Part of a small language model's weights.
Size: MLP 256 tanh GELU, vocabulary 4096.
Architecture: LayerNorm before each block, learned positions, biases, untied embeddings.
Training: a variant of Adam for these matrices, 152M tokens.
Each number is 50 + 15 x the weight over the matrix's rms, rounded and kept within 0 to 99. Layers, rows and columns count from 0.

# v: layer 8 attention value, 64x64, rms 0.085, rows 36-55, columns 0-31
# o: layer 8 attention output (transposed), 64x64, rms 0.092, rows 36-55, columns 0-31
v36:27 53 21 77 86 44 36 42 51 30 22 60 44 37 24 71 42 59 46 66 36 68 45 54 60 26 30 58 45 50 48 47
o36:67 51 56 30 38 51 65 57 42 27 76 47 42 78 54 44 70 46 32 34 63 29 68 53 48 57 78 79 36 62 53 70
v37:41 58 81 51 51 64 49 42 58 55 54 47 29 43 79 40 42 73 55 62 61 52 39 63 29 62 58 33 49 62 39 46
o37:46 53 58 81 54 36 29 53 51 52 33 55 64 41 22 55 62 33 74 49 38 65 75 40 65 35 41 41 60 42 44 32
v38:36 56 34 72 64 69 45 43 38 33 64 45 35 44 46 58 59 40 40 46 46 32 32 49 45 86 42 54 57 53 80 40
o38:45 57 53 28 57 24 63 67 64 59 59 39 56 44 53 69 48 54 69 48 48 58 69 46 37 22 59 75 31 64 44 67
v39:58 72 58 27 44 30 69 37 68 52 45 61 45 39 66 36 56 57 51 39 58 69 41 60 39 40 60 30 40 51 27 66
o39:59 02 56 86 46 51 29 73 22 57 39 44 53 48 44 51 42 53 51 62 28 37 49 43 70 63 45 60 62 39 52 22
v40:45 29 59 63 46 60 20 30 65 63 38 58 51 40 63 63 42 50 42 56 22 59 77 82 24 45 57 57 41 54 45 46
o40:76 74 46 67 45 32 43 72 42 38 34 48 49 86 59 33 74 74 50 55 66 36 62 20 78 42 69 33 62 32 46 58
v41:39 64 16 42 45 54 59 50 51 50 50 57 42 60 30 46 78 29 44 53 61 49 55 50 41 41 39 61 66 66 59 74
o41:62 29 42 39 65 56 56 49 76 67 74 50 46 40 67 65 40 59 43 32 41 40 34 48 45 55 43 49 31 41 61 49
v42:62 36 53 10 45 70 39 49 53 66 58 37 96 56 75 66 49 45 54 18 41 51 47 68 62 33 47 39 33 41 76 36
o42:46 83 49 61 65 48 42 56 35 24 55 61 26 46 55 39 34 67 44 64 46 58 49 35 25 67 57 39 80 31 35 51
v43:34 47 49 52 61 36 59 34 63 51 44 47 35 58 72 69 51 59 47 53 62 42 43 56 68 66 62 46 43 68 46 44
o43:57 55 59 77 26 55 43 65 28 41 48 34 57 34 39 42 63 49 70 36 34 67 88 38 37 48 51 67 61 27 52 52
v44:47 35 28 46 62 51 43 55 32 40 54 59 54 49 28 49 44 42 50 43 58 39 62 46 24 22 30 77 73 57 57 30
o44:50 52 41 16 67 53 61 58 76 58 76 39 42 64 63 59 45 45 36 42 52 48 44 59 48 56 75 45 29 56 60 72
v45:47 55 32 60 60 33 45 57 44 32 46 39 44 59 31 32 64 36 28 63 50 30 55 62 68 51 43 57 67 60 72 53
o45:57 40 44 19 56 57 81 52 81 71 78 43 50 43 57 67 56 43 46 27 50 49 34 45 42 49 34 68 19 63 47 51
v46:36 73 45 45 60 72 51 41 47 43 66 39 68 67 56 63 69 27 27 34 60 45 23 49 53 75 47 42 59 67 73 66
o46:54 43 48 46 61 38 49 59 60 54 55 48 32 24 59 67 27 68 71 45 41 38 62 40 31 49 68 76 56 41 56 49
v47:40 44 57 42 64 79 49 36 59 50 67 44 61 61 78 72 66 73 51 35 47 56 12 78 62 64 61 38 35 49 45 52
o47:53 63 61 83 36 27 39 54 42 37 36 37 38 35 43 51 40 49 67 56 31 61 94 08 44 36 53 73 78 51 24 59
v48:40 67 50 41 94 45 67 74 46 32 31 70 93 42 13 55 55 52 56 53 41 69 47 28 83 44 67 45 38 33 39 35
o48:85 40 58 28 26 65 60 38 50 50 48 42 11 56 52 43 52 51 38 51 86 20 41 53 49 81 55 84 53 87 58 64
v49:61 59 43 27 60 52 37 37 62 42 54 56 67 55 94 57 53 56 30 01 57 70 51 55 29 71 46 50 44 65 48 57
o49:44 29 74 60 55 36 48 68 55 54 40 41 40 53 56 38 44 31 72 64 43 56 45 47 50 45 59 48 87 30 59 34
v50:37 39 25 74 39 53 30 30 42 62 51 44 31 75 33 38 41 50 36 49 43 63 65 41 35 47 40 49 66 67 70 56
o50:43 59 31 46 54 51 59 65 54 42 76 61 60 32 72 66 66 60 48 42 54 33 67 57 63 34 37 48 31 38 40 56
v51:52 49 71 53 49 45 50 25 73 56 50 56 38 43 66 59 55 52 63 60 47 61 50 68 53 48 58 36 44 64 46 61
o51:44 44 44 80 33 51 30 66 28 33 40 49 52 58 41 29 57 67 47 46 48 39 81 34 59 50 61 63 64 33 48 35
v52:36 51 62 27 37 66 70 49 23 56 39 39 64 63 43 20 57 47 51 51 68 49 42 21 27 54 29 34 67 65 37 61
o52:62 39 33 70 56 59 49 41 58 65 46 74 44 10 72 86 27 60 54 51 40 49 51 67 60 48 68 47 39 46 61 38
v53:51 68 71 83 43 54 49 75 41 38 48 21 37 55 28 15 37 48 61 48 43 45 45 28 60 64 71 54 58 44 40 53
o53:37 38 40 30 62 43 62 24 58 74 56 75 58 24 36 66 65 48 49 63 78 59 46 76 56 30 11 31 35 68 49 36
v54:54 53 40 75 57 28 51 78 32 42 37 50 46 44 38 44 42 52 46 66 48 56 54 26 60 45 33 50 51 34 60 57
o54:54 50 60 08 46 63 69 21 65 41 62 69 54 64 48 47 67 27 49 42 68 39 31 84 44 58 62 58 32 79 59 56
v55:43 54 65 44 53 55 61 34 69 51 69 68 55 32 68 52 51 65 54 50 41 76 49 51 27 54 54 36 41 64 33 56
o55:60 29 56 63 54 32 33 84 34 44 29 41 44 61 36 46 52 49 55 48 42 40 73 51 63 47 66 54 75 36 48 34